Part of a small language model's weights: RMSNorm before each block, capped logits.
Each number is 50 + 10 x the weight over its row's rms, rounded and kept within 0 to 99. Layers, rows and columns count from 0. The size before them is the row's rms in percent of the matrix's.

# down: layer 4 MLP down (transposed), 512x128, rms 0.124, rows 220-272, columns 64-127
# up: layer 4 MLP up, 512x128, rms 0.269, rows 221-272, columns 64-127
down220 091:48 50 55 51 42 53 53 56 46 45 38 43 56 43 60 53 48 49 52 60 61 61 40 42 41 55 60 38 47 46 57 64 55 42 49 32 50 41 53 44 57 70 32 60 27 45 42 46 35 56 50 58 49 63 65 49 58 33 56 43 43 36 65 42
up221 096:59 65 53 65 66 59 51 51 36 42 60 53 68 48 44 43 64 66 56 53 49 51 27 36 42 29 63 55 62 42 44 63 47 50 46 46 55 54 40 28 67 54 52 32 69 60 50 48 63 45 50 73 54 45 37 68 38 48 54 39 50 48 32 35
down221 104:53 42 44 62 49 55 61 34 34 33 51 50 47 44 40 46 43 41 69 49 68 58 70 61 44 56 41 46 62 34 64 53 59 59 47 74 43 46 46 60 49 48 37 58 43 39 42 57 39 51 42 46 60 37 52 46 38 49 57 44 48 53 45 56
up222 103:62 37 54 51 47 37 45 51 45 63 38 45 60 56 44 30 59 58 51 59 61 48 43 55 65 65 34 52 54 43 62 61 42 57 46 56 61 48 46 52 57 57 34 56 58 48 47 70 51 38 59 46 50 49 81 50 52 50 60 44 65 60 36 55
down222 098:58 57 58 53 68 52 46 77 66 64 63 44 47 40 49 29 53 49 60 44 46 64 67 45 53 41 46 51 42 39 52 46 50 41 47 59 37 47 54 50 54 44 53 55 45 59 62 50 59 46 67 37 43 58 43 49 57 44 36 39 50 45 54 38
up223 100:58 59 40 43 62 48 64 43 59 60 62 51 31 38 40 43 48 45 57 57 46 31 30 50 39 36 61 75 50 52 49 67 66 42 60 52 51 50 44 48 62 61 40 49 59 52 48 54 49 45 61 39 53 51 48 49 50 64 65 55 68 59 43 48
down223 103:53 49 61 67 39 38 48 41 56 46 37 60 72 59 45 69 53 48 40 61 28 71 58 50 48 52 44 53 51 35 56 53 40 49 47 42 58 56 60 64 58 49 55 56 58 43 36 57 64 57 35 47 57 56 53 58 51 51 60 44 54 46 45 64
up224 100:51 55 71 57 66 58 55 37 47 60 48 59 64 50 52 40 43 60 32 46 50 49 41 59 55 45 45 51 57 68 72 57 41 57 47 43 38 75 48 37 27 60 48 61 41 49 42 35 45 48 53 61 61 43 62 62 58 54 45 58 40 44 55 54
down224 100:58 47 25 44 45 43 41 56 63 45 61 54 65 38 53 41 61 55 45 51 58 51 48 54 30 60 65 39 69 47 46 58 52 57 49 52 54 44 55 46 41 47 49 54 35 45 67 45 43 39 52 68 44 59 65 48 35 48 60 44 50 40 41 55
up225 109:52 40 47 53 57 30 63 58 56 32 47 45 36 47 47 50 42 37 48 54 47 42 44 52 44 54 43 49 47 44 62 67 45 60 37 48 53 35 40 64 42 62 46 53 35 50 49 44 41 49 42 74 49 45 50 48 54 67 65 36 55 36 65 66
down225 101:57 49 66 46 62 54 38 58 70 50 49 46 55 46 46 36 30 66 52 47 43 48 51 55 66 53 47 38 36 46 60 30 55 53 49 53 49 54 68 59 49 44 66 36 44 50 55 48 50 47 62 42 51 64 44 57 58 35 50 49 48 48 60 36
up226 087:61 46 51 55 63 47 49 49 37 54 55 53 51 37 44 59 54 45 56 48 52 45 57 66 54 53 47 50 50 39 62 40 60 48 57 41 54 52 51 48 39 42 48 51 45 41 40 67 48 46 62 45 61 47 61 60 45 43 43 55 35 63 41 57
down226 088:33 50 57 58 46 43 56 59 69 37 36 49 62 66 56 54 40 51 50 42 49 59 49 37 50 57 40 51 53 56 49 63 51 38 44 57 52 56 44 61 41 56 49 47 68 50 47 47 45 53 37 56 53 52 37 75 47 50 44 41 69 50 53 38
up227 095:64 49 42 48 46 34 51 39 40 48 45 55 54 53 51 43 50 51 48 41 54 58 47 36 59 63 38 83 32 49 59 62 57 39 29 34 55 44 49 60 42 55 42 56 51 60 36 62 55 38 59 41 51 61 54 34 36 38 66 54 60 32 48 51
down227 098:57 38 47 41 48 73 56 49 66 46 65 55 44 55 66 63 58 52 53 48 34 34 48 69 51 36 43 45 59 52 65 42 45 62 74 37 47 33 39 62 55 51 63 33 47 35 61 54 27 57 50 64 60 42 56 63 63 55 70 47 57 40 60 51
up228 102:53 47 51 53 59 54 37 65 37 62 53 42 60 51 52 32 57 52 52 54 56 58 47 46 40 62 63 33 46 40 40 50 45 42 55 53 53 64 48 55 41 47 45 48 50 49 58 46 47 55 55 69 47 19 66 38 43 47 57 54 53 55 57 71
down228 099:62 25 49 49 51 50 52 39 70 33 54 76 60 54 54 66 40 46 43 61 41 46 43 58 56 31 43 52 49 56 70 45 45 48 40 50 59 56 63 52 55 66 59 49 31 59 50 48 53 53 53 68 53 46 45 52 66 52 54 57 56 37 55 68
up229 106:46 30 49 51 39 29 47 37 39 28 24 43 53 62 50 53 42 61 34 66 41 35 52 45 38 34 41 56 54 45 51 47 60 36 48 52 56 55 56 43 52 50 45 46 45 48 47 35 38 37 37 38 49 55 56 32 40 49 31 49 62 54 43 47
down229 097:52 52 54 64 59 49 55 66 62 70 35 56 61 46 42 25 65 49 47 39 53 60 45 49 36 60 44 55 37 51 39 40 47 64 30 49 54 36 47 52 33 47 46 49 49 61 67 52 62 66 50 45 34 45 46 29 52 32 53 69 64 42 64 65
up230 098:29 44 49 46 47 55 39 64 41 45 36 41 43 55 52 67 62 42 40 62 29 57 49 45 47 52 50 51 34 58 76 55 48 55 50 51 38 44 51 61 53 59 36 43 65 61 32 44 45 25 43 57 54 56 43 57 40 56 39 55 42 65 53 31
down230 113:54 56 47 64 58 56 64 60 32 54 71 53 39 45 54 53 50 55 46 43 60 37 44 50 50 59 53 45 46 51 42 46 28 39 52 58 56 46 57 62 50 58 50 52 44 40 56 51 51 47 56 48 49 49 38 26 46 47 44 58 44 54 37 69
up231 092:20 48 63 46 47 44 43 54 48 46 48 34 36 61 54 53 45 42 48 41 39 59 56 52 61 41 56 33 37 48 57 46 59 49 48 51 44 46 69 42 42 54 34 46 60 57 41 48 48 44 43 36 52 44 31 46 64 45 46 61 43 38 53 35
down231 096:64 49 37 54 54 42 62 54 69 52 58 65 55 46 65 48 50 59 53 60 67 35 47 47 58 55 41 67 46 61 63 51 39 51 53 53 60 47 50 63 31 44 73 60 38 47 40 40 45 64 52 48 55 56 54 39 33 51 42 35 38 42 48 57
up232 101:51 39 52 61 55 57 34 66 31 47 52 51 63 61 69 58 65 43 32 55 47 50 32 64 43 55 54 37 51 54 48 47 40 37 58 58 44 48 26 40 48 38 71 64 65 61 49 57 68 38 47 54 53 70 52 48 64 76 41 50 52 65 37 52
down232 098:47 47 48 18 48 57 47 38 31 55 44 46 61 56 43 52 41 52 42 58 52 48 52 48 56 39 45 49 21 40 52 67 50 57 30 50 56 60 62 50 49 48 40 37 55 39 52 50 28 64 37 42 45 37 48 60 38 36 51 50 57 54 52 49
up233 093:58 54 41 56 40 43 46 46 61 51 45 48 51 57 64 49 57 47 56 43 37 50 40 57 52 45 63 60 56 44 62 68 66 61 41 39 47 47 32 51 54 72 51 51 37 48 42 50 25 54 56 59 55 48 63 56 55 47 70 43 44 52 43 37
down233 101:39 45 51 67 52 62 50 39 37 56 61 42 49 51 61 42 45 54 53 43 41 39 60 75 62 45 38 53 42 44 62 18 41 44 61 43 44 45 57 67 52 52 45 49 35 35 56 50 58 56 37 55 40 50 46 45 38 41 39 53 67 40 37 64
up234 095:19 54 57 62 49 45 49 55 35 51 46 49 21 51 24 47 57 54 53 39 48 53 59 47 54 59 40 37 57 43 43 45 60 47 50 49 55 37 44 50 42 64 39 56 76 60 55 57 52 49 38 47 41 45 50 47 33 33 52 39 72 44 26 62
down234 092:62 47 39 48 59 54 54 57 40 54 44 42 62 50 54 46 41 38 47 54 49 41 44 53 65 62 63 54 51 57 65 61 50 65 53 54 29 58 59 60 52 49 68 33 25 45 39 46 55 33 48 46 59 48 34 36 57 71 53 66 36 54 46 38
up235 090:32 43 63 50 48 65 30 60 52 40 40 54 54 66 70 31 70 42 61 44 47 39 68 66 54 49 50 57 62 47 52 52 52 48 31 55 64 47 30 50 54 60 44 50 46 54 45 27 53 64 41 58 56 46 53 46 66 53 60 42 58 66 46 45
down235 094:69 61 43 43 53 45 49 41 60 50 58 51 30 61 25 55 38 52 43 69 39 49 55 51 52 72 43 67 51 41 50 44 48 43 54 48 34 46 60 37 54 48 48 44 45 48 50 56 68 59 54 54 37 58 44 34 57 57 45 50 56 67 55 59
up236 105:58 49 46 51 36 43 44 50 60 41 60 38 60 44 54 41 59 67 71 43 60 33 56 48 31 51 48 61 32 58 54 54 59 35 52 50 59 54 55 31 52 59 54 68 45 40 61 66 52 40 55 47 44 49 34 62 63 53 53 40 58 51 47 28
down236 098:43 57 51 52 53 54 42 43 39 51 46 48 64 65 49 77 36 61 55 33 62 36 52 57 59 41 60 42 50 67 43 53 58 56 33 39 80 40 45 60 46 37 46 50 61 46 52 35 46 53 50 44 54 65 43 53 58 52 46 52 45 57 49 31
up237 096:44 48 40 44 30 57 58 42 52 41 58 59 50 34 52 54 29 47 47 51 48 53 46 58 38 49 56 41 53 48 55 45 64 37 64 34 58 56 45 53 44 46 49 38 60 56 48 54 44 31 50 37 48 59 63 40 73 58 48 68 28 49 31 60
down237 097:47 67 50 54 63 52 69 44 51 75 44 52 38 48 50 44 44 53 37 44 34 59 56 55 52 38 53 39 59 51 47 55 31 45 45 44 59 52 41 42 34 43 53 50 52 57 74 63 49 63 49 46 46 40 45 33 43 38 48 69 43 38 55 75
up238 104:61 47 44 50 53 58 45 39 63 50 57 56 50 50 47 49 50 55 54 40 63 64 66 46 52 45 54 60 50 55 54 51 52 46 24 66 32 68 45 58 42 49 50 48 61 58 54 50 47 17 49 43 45 42 49 38 45 34 51 35 55 37 40 45
down238 100:49 43 67 52 54 59 67 59 31 39 41 59 37 46 49 55 47 41 52 47 40 58 48 47 74 38 47 56 61 54 57 60 26 58 67 45 43 50 42 61 37 48 47 60 51 50 54 53 34 60 34 47 39 50 43 54 49 76 57 47 45 33 60 67
up239 094:30 62 58 48 39 41 72 30 46 71 59 41 53 53 64 47 63 45 36 46 44 61 44 48 56 51 49 41 42 44 47 60 35 59 60 38 34 48 63 48 49 58 40 77 40 62 35 42 66 62 37 58 57 45 56 36 52 42 50 55 33 47 40 44
down239 096:44 45 52 46 49 56 48 44 55 57 43 53 31 35 53 51 58 59 49 51 49 47 65 54 58 56 40 57 60 47 42 50 41 59 47 48 40 77 45 65 57 58 61 27 49 44 57 40 63 50 54 38 42 27 52 59 63 55 57 52 49 41 56 32
up240 110:44 45 68 63 63 47 55 47 52 40 46 45 56 52 64 58 42 67 53 50 53 39 54 44 60 40 36 53 58 47 60 52 72 49 47 47 39 48 42 58 42 63 51 46 69 47 41 44 59 47 50 57 36 42 59 48 55 55 44 52 38 41 59 51
down240 109:56 59 48 62 40 68 55 39 63 38 34 58 57 52 35 44 55 56 52 42 54 60 43 38 60 55 63 52 55 68 65 62 28 42 46 45 61 57 41 47 38 40 53 50 61 47 47 49 49 59 41 32 51 46 66 53 43 57 79 64 53 51 40 60
up241 101:51 60 64 56 42 47 54 65 55 39 60 65 41 39 66 61 48 55 40 55 54 34 38 15 43 72 36 45 37 48 39 37 48 37 45 48 51 44 55 70 36 49 54 49 58 41 47 47 65 43 55 55 64 67 53 49 58 40 49 22 33 43 45 51
down241 095:70 52 35 46 58 60 49 50 48 53 38 58 54 64 52 55 57 46 52 56 42 61 54 60 53 26 37 57 57 62 59 36 50 50 56 35 58 64 43 65 61 53 29 43 33 62 54 48 43 55 52 38 44 41 58 40 39 43 45 61 46 57 52 60
up242 086:58 45 47 39 56 50 65 52 45 37 40 41 41 63 65 41 59 33 52 51 42 44 49 53 43 65 35 58 49 61 48 50 42 62 55 63 44 60 61 59 60 49 54 55 60 49 61 44 66 52 40 41 55 37 56 57 48 37 47 52 43 56 65 59
down242 102:49 45 65 57 60 56 30 44 75 44 42 57 45 50 52 53 32 64 41 44 64 59 51 52 60 35 65 49 56 32 45 52 56 44 67 58 47 64 29 40 36 44 51 41 58 50 32 62 45 38 43 57 61 66 49 47 40 47 55 56 64 59 39 36
up243 094:54 36 45 43 42 65 44 53 60 49 69 53 36 47 37 31 42 60 63 53 45 56 37 46 46 57 37 64 39 73 54 47 44 66 48 53 40 60 26 49 62 48 53 58 36 42 40 62 62 41 55 44 48 51 67 53 47 64 41 61 40 45 45 67
down243 096:58 63 53 55 51 50 49 72 52 60 45 52 44 45 49 71 59 50 50 43 50 46 52 42 54 59 51 54 49 52 68 60 60 34 73 48 55 40 67 24 58 54 43 51 70 53 60 41 39 47 47 58 50 54 67 32 61 54 60 54 50 67 44 39
up244 101:52 47 40 49 48 77 41 48 47 59 75 56 49 56 40 50 34 43 43 52 46 43 53 55 33 49 32 36 50 49 52 61 49 50 65 41 50 55 70 50 45 35 45 58 48 60 49 46 65 39 52 47 61 76 45 50 44 76 43 39 50 57 23 58
down244 101:47 61 52 60 30 51 58 58 65 40 52 50 52 54 41 59 64 36 65 40 51 58 61 53 51 48 57 56 37 46 35 72 55 48 45 48 66 59 52 32 48 51 53 52 59 46 54 57 52 52 62 66 53 52 60 65 60 56 38 62 47 52 46 39
up245 097:66 54 25 48 52 33 55 54 43 52 50 51 58 54 40 52 55 54 49 52 31 52 54 45 40 45 52 44 63 41 69 47 63 45 40 49 57 32 38 46 55 42 42 70 32 54 47 41 55 52 57 41 45 60 40 45 50 53 70 59 60 68 48 52
down245 105:36 41 46 62 33 46 64 51 35 52 63 32 52 68 36 57 46 38 55 60 52 57 43 52 55 32 46 66 54 58 66 54 46 50 51 45 54 44 53 52 45 65 39 24 42 45 45 63 46 46 38 79 62 31 51 45 46 45 51 55 47 54 59 60
up246 096:51 42 52 60 38 57 47 75 42 49 39 55 49 49 41 38 50 50 42 57 37 43 66 68 46 61 66 51 58 58 28 47 42 38 46 52 50 40 53 52 64 60 67 51 54 50 39 62 53 48 54 59 63 52 49 55 57 30 39 36 58 44 45 37
down246 094:42 43 52 33 53 44 40 39 33 64 41 49 39 39 38 65 30 55 48 62 44 61 39 51 48 63 54 49 50 49 57 46 56 43 50 67 68 56 57 41 53 36 34 44 46 31 60 56 40 31 43 42 37 42 48 46 38 59 45 56 47 58 47 51
up247 100:45 49 62 67 28 45 50 40 48 59 52 43 49 51 37 57 61 35 65 51 41 49 42 41 54 65 48 56 42 50 45 48 72 43 53 44 50 58 36 51 55 72 60 44 52 46 51 60 57 42 53 51 70 40 55 49 42 42 60 37 49 38 62 67
down247 097:53 47 70 50 61 52 51 43 18 72 47 42 65 51 47 63 51 61 56 41 47 39 50 42 52 58 40 54 45 55 38 47 51 51 58 41 47 61 59 68 63 28 46 52 46 70 58 59 29 45 48 60 50 40 53 61 56 49 48 52 56 47 48 67
up248 097:48 46 42 70 61 50 65 39 49 57 44 43 54 57 65 50 56 55 48 55 50 45 57 52 41 50 65 64 54 42 52 62 45 30 52 50 33 53 35 59 53 70 66 44 52 56 39 58 56 65 51 42 44 42 56 55 47 61 60 52 42 48 56 58
down248 101:44 49 54 47 59 33 53 48 49 47 50 48 37 37 58 51 55 58 58 58 36 52 38 68 40 51 37 41 55 51 69 46 54 43 38 48 44 61 65 47 43 34 31 46 55 67 63 34 46 60 53 47 55 43 40 53 47 47 51 59 53 45 55 59
up249 089:45 40 58 51 45 54 52 47 56 54 49 32 50 45 45 38 35 49 61 71 43 46 25 45 32 51 28 38 51 65 52 54 51 43 52 54 52 40 53 50 40 53 27 55 60 44 48 53 61 56 47 56 34 58 60 50 54 25 29 47 51 44 43 58
down249 102:60 72 57 64 54 52 42 45 51 54 52 46 40 73 54 44 40 65 59 48 38 46 68 37 51 48 62 40 41 48 38 53 36 65 68 39 41 49 52 67 45 64 63 53 34 57 22 41 40 43 45 32 55 65 34 41 48 41 44 49 48 57 52 40
up250 101:50 49 40 68 62 51 53 53 60 52 51 47 52 57 49 51 71 38 36 52 62 52 65 48 50 50 38 62 54 33 48 37 62 53 50 67 47 47 36 44 67 65 44 58 53 43 48 49 56 34 51 39 44 35 64 51 42 73 57 49 56 47 53 41
down250 099:53 39 71 60 38 54 40 54 67 50 45 38 46 45 54 38 44 60 43 56 46 57 53 59 58 39 47 56 40 66 54 63 42 67 50 56 41 47 60 63 50 39 73 46 47 43 57 42 72 68 61 48 48 66 49 39 41 44 45 33 48 58 64 50
up251 097:49 35 50 33 58 49 47 65 53 42 48 44 50 51 42 42 64 42 51 55 47 55 70 41 37 45 51 27 38 45 41 46 55 49 46 64 47 66 54 49 55 59 42 56 42 47 51 68 45 52 44 37 77 39 45 44 54 51 57 58 52 55 38 76
down251 103:57 46 60 34 50 46 65 51 39 36 43 64 63 53 55 58 44 47 65 41 53 24 43 38 54 42 52 44 47 57 59 47 46 49 46 48 51 61 55 45 50 68 40 52 49 48 67 58 48 49 44 48 36 53 52 15 43 56 72 37 54 57 47 52
up252 105:37 43 58 40 70 27 49 43 47 46 44 47 50 64 49 39 50 55 53 68 60 44 48 46 55 58 46 30 64 50 49 43 59 61 67 47 47 61 43 55 57 38 42 35 46 49 35 40 17 40 32 49 51 39 57 57 56 59 47 49 59 45 53 50
down252 102:54 57 46 58 44 62 40 41 45 46 44 23 45 48 54 42 36 37 49 65 57 54 56 59 41 54 49 64 58 55 49 49 35 47 48 44 37 29 48 36 46 53 55 63 40 49 48 34 49 34 41 68 49 36 60 49 61 53 46 27 59 53 50 46
up253 102:46 57 65 52 53 66 49 50 51 52 71 54 46 32 68 54 46 43 56 43 56 52 38 45 46 49 35 56 55 64 56 58 71 39 47 49 34 51 52 37 41 64 60 49 61 41 48 58 51 61 51 55 73 52 58 59 81 55 57 33 55 55 49 39
down253 100:49 45 41 56 47 38 58 56 30 57 23 42 48 52 50 42 61 67 41 55 56 52 32 57 38 44 57 53 48 42 55 31 39 53 34 57 60 65 48 55 51 48 36 19 51 74 48 59 64 52 64 42 57 51 51 58 49 43 35 59 48 57 52 54
up254 117:56 40 61 43 38 51 43 46 42 38 47 64 56 50 66 54 44 48 49 40 52 39 50 58 39 59 52 42 51 53 43 41 44 44 38 49 38 62 62 52 46 45 41 63 53 63 61 50 52 54 44 35 34 52 48 46 24 67 45 35 42 52 33 72
down254 106:56 40 33 51 46 50 49 61 35 33 53 76 52 57 35 55 38 49 56 34 56 22 44 55 60 42 55 42 60 48 60 51 60 49 72 55 44 52 53 50 46 49 67 42 40 51 59 56 68 51 64 45 60 41 58 39 49 46 46 41 52 51 49 64
up255 109:53 33 44 54 43 58 52 51 40 61 44 47 57 58 51 67 59 44 35 51 51 69 50 52 42 51 73 44 48 44 27 41 71 37 54 52 42 60 39 47 66 44 43 64 63 53 47 58 48 44 45 41 51 40 40 57 48 62 41 53 59 64 59 70
down255 106:48 43 60 32 47 43 42 55 34 50 47 46 54 55 48 63 50 68 24 53 58 50 47 45 54 59 46 67 47 68 52 52 66 35 69 49 28 60 69 64 45 72 53 42 34 51 47 63 34 74 64 42 53 53 38 42 55 32 43 54 55 47 49 49
up256 087:41 37 60 44 46 39 34 48 44 65 31 55 50 58 54 56 51 55 77 33 53 62 35 56 39 52 47 45 53 33 38 36 58 59 47 53 45 52 47 57 62 51 46 52 41 39 42 39 59 73 60 58 43 46 53 52 44 38 71 43 51 45 50 68
down256 092:43 50 41 62 41 48 68 60 39 33 63 42 53 46 50 47 52 49 58 49 59 58 62 33 61 58 47 49 64 43 72 56 36 50 67 46 44 40 61 54 59 56 46 42 36 46 42 57 37 54 53 41 57 39 49 42 66 61 53 63 38 56 46 47
up257 088:44 44 38 52 50 51 65 41 57 71 35 54 46 46 61 27 48 62 53 71 48 44 47 44 41 48 54 54 41 60 40 52 49 49 38 54 55 53 50 47 48 63 80 60 60 49 57 52 57 57 36 69 51 60 44 64 37 51 58 51 49 56 43 63
down257 099:63 54 57 39 49 42 43 56 22 33 55 28 47 52 35 62 36 50 39 46 41 62 60 55 53 49 68 44 56 36 48 51 55 35 52 46 44 39 46 70 57 37 27 41 32 45 48 40 45 52 48 50 31 51 53 43 62 50 63 47 45 48 66 48
up258 092:67 41 49 45 32 33 53 55 40 59 52 66 42 56 36 49 62 32 31 47 50 53 48 58 37 61 47 42 51 62 38 47 64 41 44 54 49 35 60 56 48 49 35 63 55 49 60 47 58 35 39 45 45 59 57 38 44 51 37 51 59 37 59 50
down258 093:45 51 49 46 64 53 50 49 36 37 52 49 58 67 51 47 44 49 64 56 34 27 36 64 52 42 54 42 32 60 28 57 39 53 51 56 54 47 40 49 54 45 77 43 63 58 46 54 47 51 41 62 48 50 47 35 47 66 26 54 61 60 60 56
up259 085:39 41 22 48 55 51 50 54 39 58 44 58 47 59 32 56 68 33 46 59 52 49 47 65 36 46 51 62 61 51 38 33 50 52 56 66 58 53 47 42 56 43 41 56 43 42 50 67 51 26 63 61 40 42 49 48 41 62 73 54 54 37 49 42
down259 093:49 34 66 80 50 44 55 49 49 50 32 49 40 44 58 42 47 45 53 38 42 47 59 58 28 65 41 41 52 57 45 65 22 55 35 45 49 43 67 35 44 53 73 55 63 61 65 49 56 40 49 69 64 53 67 41 56 44 54 62 56 56 55 56
up260 100:90 52 63 62 62 50 40 49 48 49 47 62 45 51 40 53 61 61 62 36 46 43 52 51 48 58 50 52 33 52 41 56 54 52 65 44 54 35 44 46 55 38 56 39 55 54 37 47 27 47 47 66 51 41 76 59 59 54 61 32 49 53 49 49
down260 101:45 48 31 49 46 51 57 43 37 69 58 47 38 39 52 27 48 32 49 69 56 62 60 50 55 55 56 23 61 38 65 37 56 41 43 56 53 42 70 37 55 62 57 52 57 50 58 57 59 55 60 46 68 55 32 47 47 41 48 65 42 44 44 52
up261 109:50 41 57 53 48 52 38 38 42 41 47 47 47 64 56 46 65 58 65 44 62 45 59 44 56 21 46 50 53 36 32 58 51 58 58 53 24 45 58 80 48 47 47 44 42 45 42 57 52 42 43 54 57 60 29 49 57 54 50 57 49 48 45 48
down261 096:59 69 27 64 45 50 45 37 42 47 48 35 53 46 45 51 41 48 52 49 45 46 60 52 39 40 61 35 46 61 38 44 48 43 49 40 45 48 51 42 44 49 60 65 49 47 48 35 38 52 56 66 55 47 45 40 37 54 59 56 48 56 66 53
up262 097:30 53 39 35 50 57 41 28 49 60 40 54 40 42 33 38 44 61 55 48 33 52 49 53 51 33 71 47 54 72 54 55 58 54 81 41 61 49 68 59 55 60 48 59 50 55 47 59 41 60 55 62 44 34 56 45 29 56 41 54 44 63 56 54
down262 094:65 40 53 45 54 58 46 54 51 69 53 57 54 31 51 64 50 55 65 52 58 41 46 46 38 69 48 48 52 54 38 56 28 61 31 60 47 56 45 31 47 28 43 53 64 62 65 58 53 32 39 49 46 36 47 56 42 35 51 53 54 56 44 49
up263 087:53 65 54 46 39 45 54 39 36 58 34 47 43 51 63 25 37 48 44 42 62 38 47 42 49 66 38 46 58 40 55 60 52 54 58 51 50 51 48 61 20 44 28 59 52 55 46 72 80 54 56 50 42 44 42 37 43 53 53 35 40 38 59 52
down263 094:74 43 54 71 55 55 51 49 53 52 53 45 50 51 48 72 60 41 56 69 41 52 43 52 52 41 45 61 50 52 51 32 52 51 36 40 60 45 45 44 48 56 71 46 38 60 42 30 33 48 54 40 63 65 41 48 62 59 52 52 48 58 44 46
up264 099:60 54 57 57 61 33 52 57 33 72 51 63 54 55 63 37 45 43 39 51 51 44 35 46 51 65 40 50 47 47 55 42 51 61 66 54 48 44 38 54 62 50 65 48 52 53 43 43 82 37 47 37 46 71 58 72 42 53 56 54 60 34 45 45
down264 102:48 45 46 44 46 55 48 48 43 45 38 40 41 53 27 36 35 47 55 55 42 51 63 56 61 35 54 49 36 36 54 42 46 52 42 39 60 58 56 39 45 46 35 47 54 51 50 48 48 59 52 24 56 47 34 37 39 53 46 49 39 43 54 59
up265 132:58 45 42 62 47 28 48 47 51 59 60 54 49 32 59 55 58 63 47 52 49 48 51 46 33 57 41 59 66 50 41 37 53 48 52 34 59 48 72 57 65 54 56 56 48 49 48 45 56 48 58 51 43 69 59 54 56 72 57 53 36 53 72 63
down265 109:41 36 33 62 55 49 39 63 59 47 60 54 50 50 49 44 47 39 36 59 59 54 55 45 56 62 38 50 52 49 51 44 29 69 41 48 51 44 29 44 55 48 53 52 56 49 58 57 54 59 32 56 64 43 61 55 49 38 48 57 71 50 50 64
up266 090:73 60 65 49 45 63 69 40 59 48 52 36 51 51 58 57 49 56 52 48 37 52 42 52 56 45 51 46 50 61 50 56 61 66 64 56 34 67 49 40 61 16 47 51 49 41 39 35 58 61 62 42 35 51 51 32 57 43 67 50 52 47 57 47
down266 093:47 47 31 61 32 40 60 50 59 49 63 55 57 51 44 52 49 48 60 44 40 61 54 33 60 60 48 51 50 44 41 68 40 45 48 54 55 54 53 73 57 67 58 52 41 60 45 51 39 63 42 42 49 50 73 59 56 32 63 53 61 47 59 44
up267 109:54 63 62 43 54 35 49 55 51 56 52 48 63 63 53 45 52 38 43 53 51 41 46 65 40 76 48 50 49 48 55 60 42 57 68 63 55 35 64 47 54 40 48 49 48 51 32 47 73 43 42 50 57 57 40 55 51 48 54 60 51 42 48 24
down267 108:50 39 50 76 50 47 32 41 51 38 48 37 60 24 50 60 31 68 51 55 44 60 39 59 47 43 58 38 41 60 44 68 39 44 67 48 41 50 65 63 54 64 43 48 60 49 37 56 55 53 60 56 73 59 48 47 30 43 48 48 38 54 43 59
up268 090:54 47 30 49 56 50 72 38 45 56 32 47 44 50 69 62 52 45 41 61 46 38 39 43 49 49 65 60 38 46 31 61 50 41 52 56 53 53 32 40 47 42 35 51 53 55 51 47 56 53 39 58 68 49 49 34 39 55 43 66 48 51 57 54
down268 090:61 48 69 54 54 61 35 67 55 55 54 61 73 43 53 40 66 50 44 51 54 61 53 49 38 37 47 50 47 44 44 35 47 59 51 36 58 55 72 62 52 66 58 58 62 40 49 53 30 60 58 48 58 66 59 46 58 52 60 42 66 56 48 45
up269 098:49 42 54 53 47 59 27 49 32 49 41 46 47 46 41 64 50 52 52 44 35 63 67 40 63 40 64 41 56 73 47 40 72 53 46 54 62 48 62 38 54 40 56 66 47 66 58 58 52 46 58 59 52 52 42 30 49 34 49 60 64 28 62 32
down269 102:43 53 38 47 56 50 65 42 27 46 52 47 47 55 49 71 48 48 58 46 63 51 41 43 53 41 28 47 60 57 48 53 52 54 43 34 66 60 45 52 44 47 52 50 59 59 57 61 52 40 62 39 64 51 53 37 77 58 60 59 49 47 61 44
up270 086:46 55 45 47 49 37 39 51 57 64 44 39 59 53 69 48 30 24 59 44 89 50 47 51 46 55 54 68 62 62 52 45 46 49 52 70 63 41 59 53 62 74 56 46 55 50 59 30 56 47 46 46 50 47 49 54 51 69 50 65 54 53 63 44
down270 089:52 38 60 31 47 42 37 48 55 48 49 54 68 46 39 54 54 49 40 57 47 56 31 53 41 61 51 63 29 34 37 54 39 56 43 59 51 60 70 43 38 45 41 48 62 39 52 36 44 61 39 58 70 49 58 74 47 49 47 52 41 49 32 45
up271 090:42 43 59 53 54 48 64 34 63 40 56 55 82 34 49 61 34 44 48 55 47 51 45 60 36 52 48 46 40 60 58 52 53 42 38 64 47 55 82 67 53 40 57 69 50 56 50 52 66 51 47 42 53 55 54 45 48 43 54 50 29 43 71 53
down271 098:53 49 55 63 61 49 45 49 30 72 57 46 51 64 45 52 59 51 32 61 56 43 49 54 37 48 60 49 56 41 50 35 51 41 44 46 39 49 17 47 45 59 34 27 65 51 44 49 38 40 53 49 41 52 43 45 34 52 60 49 56 60 36 56
up272 103:40 47 51 29 53 43 56 53 60 67 61 41 56 41 44 56 40 57 62 61 44 46 40 34 60 63 65 26 44 58 47 42 44 27 48 54 64 51 56 65 22 53 66 39 44 49 49 46 38 36 55 49 56 42 39 43 31 42 45 41 38 49 52 45
down272 096:60 50 51 63 62 45 54 42 33 53 56 59 52 43 47 49 54 61 75 36 54 51 51 65 49 35 60 61 46 51 26 48 48 56 49 57 58 50 41 60 42 53 37 51 46 53 53 29 57 27 48 56 47 54 38 52 31 54 62 24 51 56 44 50